Weights of a small GPT-style language model, trained from scratch on English Wikipedia.
Size: 14 layers, width 96, 3 heads of 32, vocabulary 8192, 2.44M parameters.
Training: a variant of SOAP for these matrices, 119M tokens, 3638 steps.
Each number is 500 + 50 x the weight over its row's rms, rounded and kept within 0 to 999. Layers, rows and columns count from 0. Numbers have three digits each. The size before them is the row's rms in percent of the matrix's.

# layer 9 attention key, 96x96, rms 0.0513, rows 0-67, columns 0-95
120:546541436582584508407447564473499449460439478467538580422520521497560511519520485557541536498428427424486440466538537552552438566466462504529494533534473526405428517496486411447523583528524477493484432483435479571549547470460565505515516411496461547509590505492354488499496475412434465428
094:540537412487417493556488496455511393511555572501553444462530459537442482527447582458520529494596491536513487512545496435448434464502581505452423556572506474488495562489649473432526441576460473523450554425501438544475480568546470517516496478492463516416514536469464353512487492415558547524
104:507554488552431453389528573439485388516397468531535578540581527496440529567497516438487500556455491598523523528512511448468456400550530413509455536539556515533576480430578507554415409524445566535519506471534484419460490563579385467465535473467504472452470526464486459527446497510478505532
110:459507496548503596569528445441446545474427468500553565567586520419421515503514511504489520549486479497465567512439516543480599498455527498556587424443579538440444479507425441508546460450538435540501519563433504453472439466532520546400531584510613553589489569547471518416485462465529544539
098:509529471533544488427446528487458490436494484487423484521552485448466439566476568486463508565438563601498578505549441489566427532509490410595531593499540537556430501531496514522448541563546591417556412532506405437451444488432556533399435534481519504494569531500512576452474492489513469403
103:562535510414482420496482542500447483466558519450532497460475568507444565444473535458538393574509403465536472510519568523487521415462430481484547557519529524385538568428579516544506537558477533514536577503490369509530498462551405560455470485467442418531517556446480531558505500604466519418
102:552529510513503549463506441499512512484456480501466495444574529501481467401519544453533477447451621475464501513557423564453567457547530546574534517470480527635466411498463602488490492493411567567455470531470609559491358552531567527569471486474480483573548531521554485472415513452543448513
097:432518412507470471591485505544492517568512507591454470597452565495466502434508457420499480478535505469491546429444566495522419524495449504552711511557495502440566421577495448436482491428520437426608507490439511507481536469508493518522509485453465511538514575422498527492527479453477485580
111:486463455600495478573578508447528632469582507550550503495475506510486556494545479542479580523482484567460528480470466561481349388535410485531504446529529477500539499473471478437467454602515644544429548432426498441514516473486482502527489452467426519491487452430555464561473539444523541503
103:496608486596558489538426559556536453559539515478529416519610456477524419462476455605509483463483518505410583543494508424465475478486545521584553459492575594452457475531492543536525463506503401436518440461418530471480443505503434496344502479532489502526530518551497504530517515435511481588
104:460503547572459453581527447368477557550455496524413500563559509480584457580517434505517477526462478529454455450512467555417509575489492620462469546515574497425485530493476505536481519478510526454441496455571405516373555442564548514565570458499486504427513522525413527508602455468464493493
112:562575527537451404546458488513549445521467442504444482527490497491539527541499435485502474593443482503536461499481494478515489597527549476567552480557619452543479589547438506503505540458514406545389495509560396583443476538511391564580495448388486454533454449574445563501500481450508469501
109:514459420498429548401540509507489543593507541494496550550460570470419473483486542461425542577546499498425502593484506561559575418482551525424357516418499494463587427438587495484424551489516530516455579480537525438528511554528490525531557525502535487441448476438451523493506546455474568427
109:454468379582457525575496477521495511582548557539549494537553527545527550359459470560472521529430437520534498534525456452503544501507518559511489520579473425549499456503504552459508484525461455483533508473493514419560489491569515490553518453403533524525482604603532444457552413463420354471
102:585522437419520451597524474467474505474546437435463536505523487490456471432484466532515463536506514519566508548587509540495627469478416430586484540481508499403508461418517491437628449582541487535454523574424457563488567505487558371438485505536503489405498501457481472517567558509533495515
108:547509605603489476531458518453428427578474427425523459522418517512455446518457480460532493553476469503545472385541477489582471525587481557477524535575482467607491457513617464530483526512467514456474613513471513503558524517451448540491371588595480483437511539507468521544442470489553491517
105:539534428464535489525465485527571534532471459564514499458535499467465432479449358553604519469456508499551509502523498425460555477547457390541526476437447598525554474527448433555479504417504512448596494448608462528489449576457519424543518505585413457469576541406455534480472540460534520484
111:545564450516577503527545549505464533523438449424488463486507456462459577511491515457547423454505475543428489503537552525516556465453451508541487591543471523503517439546492613550505571581465559491638430468451424480556504544416464485630520542494497469452519489509515601520476414576489560406
115:488505604419481415497481505488512496524452480473464441505552509458491477560519488505532503473581497387530508523538502426526552477418475430582542457516428575547658445421506478558536492492498533383427534580489576471574504405485444481448459531446441507436587445489548478512474518507519487441
118:536370540460457436502474490598462427506464520564472465488469514498555486461558450489615492575509464570604512515555545472461507598479563497550494515471536470528388442563517501471508397548446397523496535630556479500558527524494526553461480519477432513488509541534419557499458493474431518571
108:502515533524469553578444438585536437496519419474378536471509475493471506591481452510605578567380470536481559526501501481609508437493437525491519554460525528476513566394444502437459543616470504529578511429532410477526492535471511516445473531425476529488516501439540471468574534494445463429
106:415505586613494534510478437475509500516427494580497532423448535453478577504478538547418491521563424530458600471573465526502482480464471384503485477528480494511552411465472494551466539537521565496619532462516500608447468521534513411563543455457531511422539570471545506562461468436527563418
113:494482334582515500476555500432552542471584496335458502530477568472585501448533550476484535531409483478460453465455540585564535463512455467537479539486546472595504450449473476501573559500463500472507505431457417521402424501514426556461562510490529489516466432520477446448477487445560511506
102:560530414489473639525434493514507326502460498481509484503422485540404420515457492461453521606538507479459493528519537501555333502558447537523541482507473451406541476475490448501495539492540491443470533527494514578472445446523521574562519490488507453541579517520532481481550422557480562452
106:465498464458483510522527482520530551577455533495551456562437442428562554410530423575448526561502430560498468479513544591573529505535503447613490485474559517543553544526496496503521438472420520419456443459607499485594556471530496374553505475475453497585444496450421498471466484596530456439
111:414502473489518463523461533647424504477530548502442477463470516528541405468527444534458445420575471472486504492556587453488471473527501479495474513462505445479519467511472488480384458586519482479512424570484525616442603462618475571461542514526548531543536431557546469509426492569430420538
096:518619544570503472473429532505375554506472485463479519521487467486461477436504481524486513431539487387428588487479563429560496539535481489515460429475531549426447474435479498516362487559480466554388576471475471570563473543367543491557452472479528510506550491546476555493531481553496573551
098:457502527465612497568444562455553456462454491554448397457599433515557468496556577555464543509591512428435529517458446507491496428511513512531419582520525474449512563520470502579591497460588506466517527508384536438539535450519505519461498494469580519404483483426543519516466458573472594485
094:522502526531534520527483516373449543538562439463542566502505501438389445442453518553513492466433478489547586486538508508364452508508395495521506481518452442523533425452577537535462391572472462482389459470488458488433434449427537476565495495528495538514487432592530552510497569429567501527
104:470447593475494552627440416471563511484435557451614527487600476496465413526571446501507465511550476487514497549544512586521555447431469444484512453448526515529510444528524585530440560493420452498493452491533497493522484493438552538521540550423511459637498576468373475447452478494512497495
111:467391553588519548513439525532488411500578576531462491505435500455515604414428517501462480469540466482528507601491583511457496615440588472429554537506484481537482523528517457557484491463565466561511513450494466396452400466554455516422513529418486511526482476515526547462541544417583445532
121:439491474553486494560453484611465567578524474458472507513466535386514395520364475540506610497520458574434531440570487570485543434564511523460489579456524578502539505479445554430481509445499500499539460432471546493519450517511493454490535526496523555429502449432373494408495528498583485470
125:498453473568558540417513528555549537531473440459455508519465495515516506440479476481497507443415543421450441464401418473546512501524471546542577524504446528617514458528434519526475611407498581455620430483480558432577390493450469525579481510515488546506523500485596585459480489465512465447
117:469404486474525573554502520485509491480521525510541580515436511500410550453516491532486440448566425393489463507471591532544546507387435518402539472485405440367502476528490446486492578435561434528596568493428494458526576426535556531526545497526560523517476569470492498461525419506478543478
127:503434543521570479452412491548516375444415441498427477445521498454623455554499546489497542514464484494511447427475488576621396515523465519509572623520471451549433553532437485447571562442544518482559442497472529520524488445529500471427465534499549501489541541424494437435437510473502462462
122:502475570534454390501499522534484466532480481476482535555508550468567357602563466538558519526505488429491464443452524412516433539500535551523559402531516529500459515544468472529469498453555416425454535571536480435478515475558429623411465546532499577549514449543418558438524522456495461568
120:479504531624484472497474489522512474493576492498434544464455485507525522534508446560575544513439488496555587513470457450557388589538396475499573450557444559503516547432475424437508519541559601489490536451495455494510558486416557475457448428475450522451603450539571481516596560405495460469
113:531574537470584423448484518488437520461469449488513526508573516435458575474479522548481440535511483441482550544502595481499562535445443399560565540483512511553530511539509593625454509545509574552499462524549380491513467481481457448571512512413525529560499442531480649459502455568511572455
115:523411506618466517486494504510394581499622497510519567478426613428519541404477460550490504470444498529519458518465512501489470616476506529501540458492510447558380477494431466458399464518507431598435552495556509531474435517500517555523527475502535502589478525584505525467520526411552462535
103:577456516490417536535536515444579509482539498477479456570561430509509548471492581447487610559569460478488488531367486471479565495476494538563447443548510400538508514545532481521596433530420365540493584529507560406532496483502471480528517466433475428507424500553487476525521488494598544565
125:541548493516473513411499500556433483546449402473483525487422566569482485535497475463445511483497494440506489391564522495620444473550488527436422456524452452485541479481540488488370567537447525531463582491558562640525515563462521499641491531610524506446526474494568508525473458484500537481
119:524441552504477565494474461525429453454527549499560501476454565517454513354552504508509528578509404457600556537580563562528501536470490497565534493512507456492467476436558471492504475604496464545403526595464491505612456463464617536477425475387458524556583535513501557504484491439499490485
126:468482583527464504494523507491497595515501546498540556492546532486610430530546429582487553456548477433442456422493402525529490432504523582488463446534456526526542498464499422495429491472446543508367474534490623521515562418521560443483533429537488531477513483437402366475464519436518507525
123:536479505495518493454511532506447450517547501478544517586516449543400510478441544473484484473505605517508533542445467433471477474573559530421508521502457532563463567550562528488521420398545491547438540530438569402490451534433503450438431555563540493428398481494589521479505570413578560610
141:576513486533462488484583509291492475446440536507526526540457452537466510550553563415469482530462567526501400443486460561422407492515446535476449464537522408461517468454519467507482472566469604517366472514494440507421557485533487530579501448515489474512435458533554466540508496499454501525
134:507538546594429514523453471451530422572433454456528535565507555478399508471487456466422501598424447580505530498539489489563485452500462435583592509524544453598561431457570541537414451544439513479508490462526509442471414511528436521522494578435548451585449574467504454525449490500550450487
131:413431529529442597519451424547512429499504554534511584519521533489457439568454503424543506516539542556512516480538519512421466519500510536387533559401502485446441450514516525459405519464477445588593463507515482497401422535521565557505566542455547551510538579535398466404490506451522484552
133:615550454474489544518532462475549539414555416397478475520644517490479512578503525478615536476370563494494503508456516485575544453471506543599567496535466595481470521456468491461563523556481470556443523472419457483513419478446495552394474540487473464526536499526553449505552475434514520492
114:456546337448597547471488568503547488528524526589541509431546529551476539484502540466516532451522456429450542469507568458422414500521490577519544453436524488448528547538470417486481468468508380493563429520444555541405534498547510573516562507444534537623547422471501482476496518504432478517
122:478473469582494471413543547501450442405554556429519475425490555514553502512520607440541435465513447506493481442538490433535398454500469501452437555592486479588456487485615541553446535581431579515553504549460510440438454469519446579417491538524492479507490448567532483538386508469489477513
133:566480504525535493396464625425477476516485431447470556465563526539497544561504562513467522533455413425494488485498494494527611500420539585503365590503504491505402481495624515527503535574481458506557482528486495430529572523456463566459493552540573518404488508522453526521466459468411528483
136:500610398537580478485432616547470473488498542472487529443616525512478393451563510535493518505477498420468579587516564456582498452529455464543448489410560556434472465464523546507456494622465498505504454508444544545523548545491533579420496461489559556583496477523468475473484555489466468569
119:511650520526491555559482490546487484535579471385453496491525484465471486510398490551576560497566503429419438504603515450537627450462454538445485490558407539437518499449454578571500593515543454450599490492520502485547493474500512411466522535522530542440518550456431510469549505523470512469
120:508566507600501452568496522395514436534405506503586489500552483524450493525503576520492469548521467445442576454487465460556394453475445522562583467497505535434536401526558444493540500482513538417538577541361533482564428476480506528500522454496536518490590599503573528518521412526496571504
142:456490432570544523487579501445501598498474455565496594541510478438503512487496561516480572506438475556448582461445462567506541480507509445490364506390572507454473494455448431430492497492528609600537505483509483456470449536509590425507575515506546574453452465409451520445493540487546576528
126:508431356401450483496559505550487600453571518443466521587433544516492519463552556417457494530465509456499400489468546570542545507518424529541525538502477433530575458462458472450575523515466530473534524603492501501492520459507498551509510521487547481601424444517533447400540461618448464456
117:411376429505499463539558509548430536562570524513424407491480526479517459506523533524509592433588568608476517514529565467427430446548498481558508572532443456542595445529496509451515409510509535429551499430434556429554555526569453472462544501487465561437491474450567455495522496470506485535
126:529492579407445520421504392551502456441441470484506602410514520527406486570550521465556534519541611510489536575495491505515504398475428419496537432458454561555531483452458491481461534515470567588501565588531520536536435589481549465525466521480482481502544560394518498485458565499528573492
130:473504462502590513566501463414511533413482403511421501502545480468536445504548520508492480449494557497477551467490452523486496576477399495640585488508438454501445407528396485518579474497570503405512471579473528585368531474467615482492507509540542508509500506512544535578466459496499558565
125:518475583480506393431555593446476562432546493578441529517488579440538552563518517460521438528493472514525505480486511499452402508464487460500561553550511509381517505472515552629498519552578577463550527449570438534387511461521462529467486467546449473433536509420458573567544566441476525478
136:437486581477483511503494519467551400406503546562488517479506493523570599529515488463419505553509475460506458564435456471548490501480584435426502493497585478446521617408479471561536529467562566555456552505502491442483476489528376594368484486401534507493381481457521454492509528499504526517
115:404490574518529454534527536560495497554440535550376420544504392479536507542528556516454505486575504575439560493485463438555472531494564512485473553497524508588538523574492623489434475554396514477541454542428472455537505477462516460541463498353490515455419501520570519497459480572440490444
114:469534552579475480496548514552470556485503480583487584482555517496560573410486505589489447397410464516513531496490447472398598479468520497495516442542490460451470456482434563463525435548481481579531465494380547461453523488600489436463544439490501533489471532533547464537513541435479367606
148:552463455487496473467534463452604518456477549553589524434574489529545573455555489500582456506431461492598392504495468425501576523458521429509491479534399520647468435539516481492536465467404502495553533536602506487492469582557522436535519433500456473499486593503459464525451490417465452494
044:441450553437432471487411489606362405543496486467458506473419544504503517431448407474437470508538609473445464564509560552456356506498473482421521471553500487463505544479476561514495549430497449520477545476543542430453546424566478505520486490516530431468514427438490538517547508454568454510
069:478517472376515476545510543527553617509460521560528446460544472469437451542498510498493476510576460483514480479498487414474399458462530502461416433460472497318431413466516543536547511531466352556565557447424574479492459467477491480520486482477530459504443475517532456463583483502518511427
046:521532473553460514568514496524530539584503520525517404574526520494528542574458503528576525662522547526591520487545525561528492513598531506433549554585575539564510411464533596592483453453450507542450617473548504539556456521516480517481473558517500488534523512562532481532539533587552422443
028:480511496605478535455429537545503404463549485475511488561448514579394509462382537462448524528479460527450491444473519501482506497459515526514501454450506431515516527554605503469326557459498512499543474451496554444416462509512587527600596533544539456517468495449554513492561432493556484597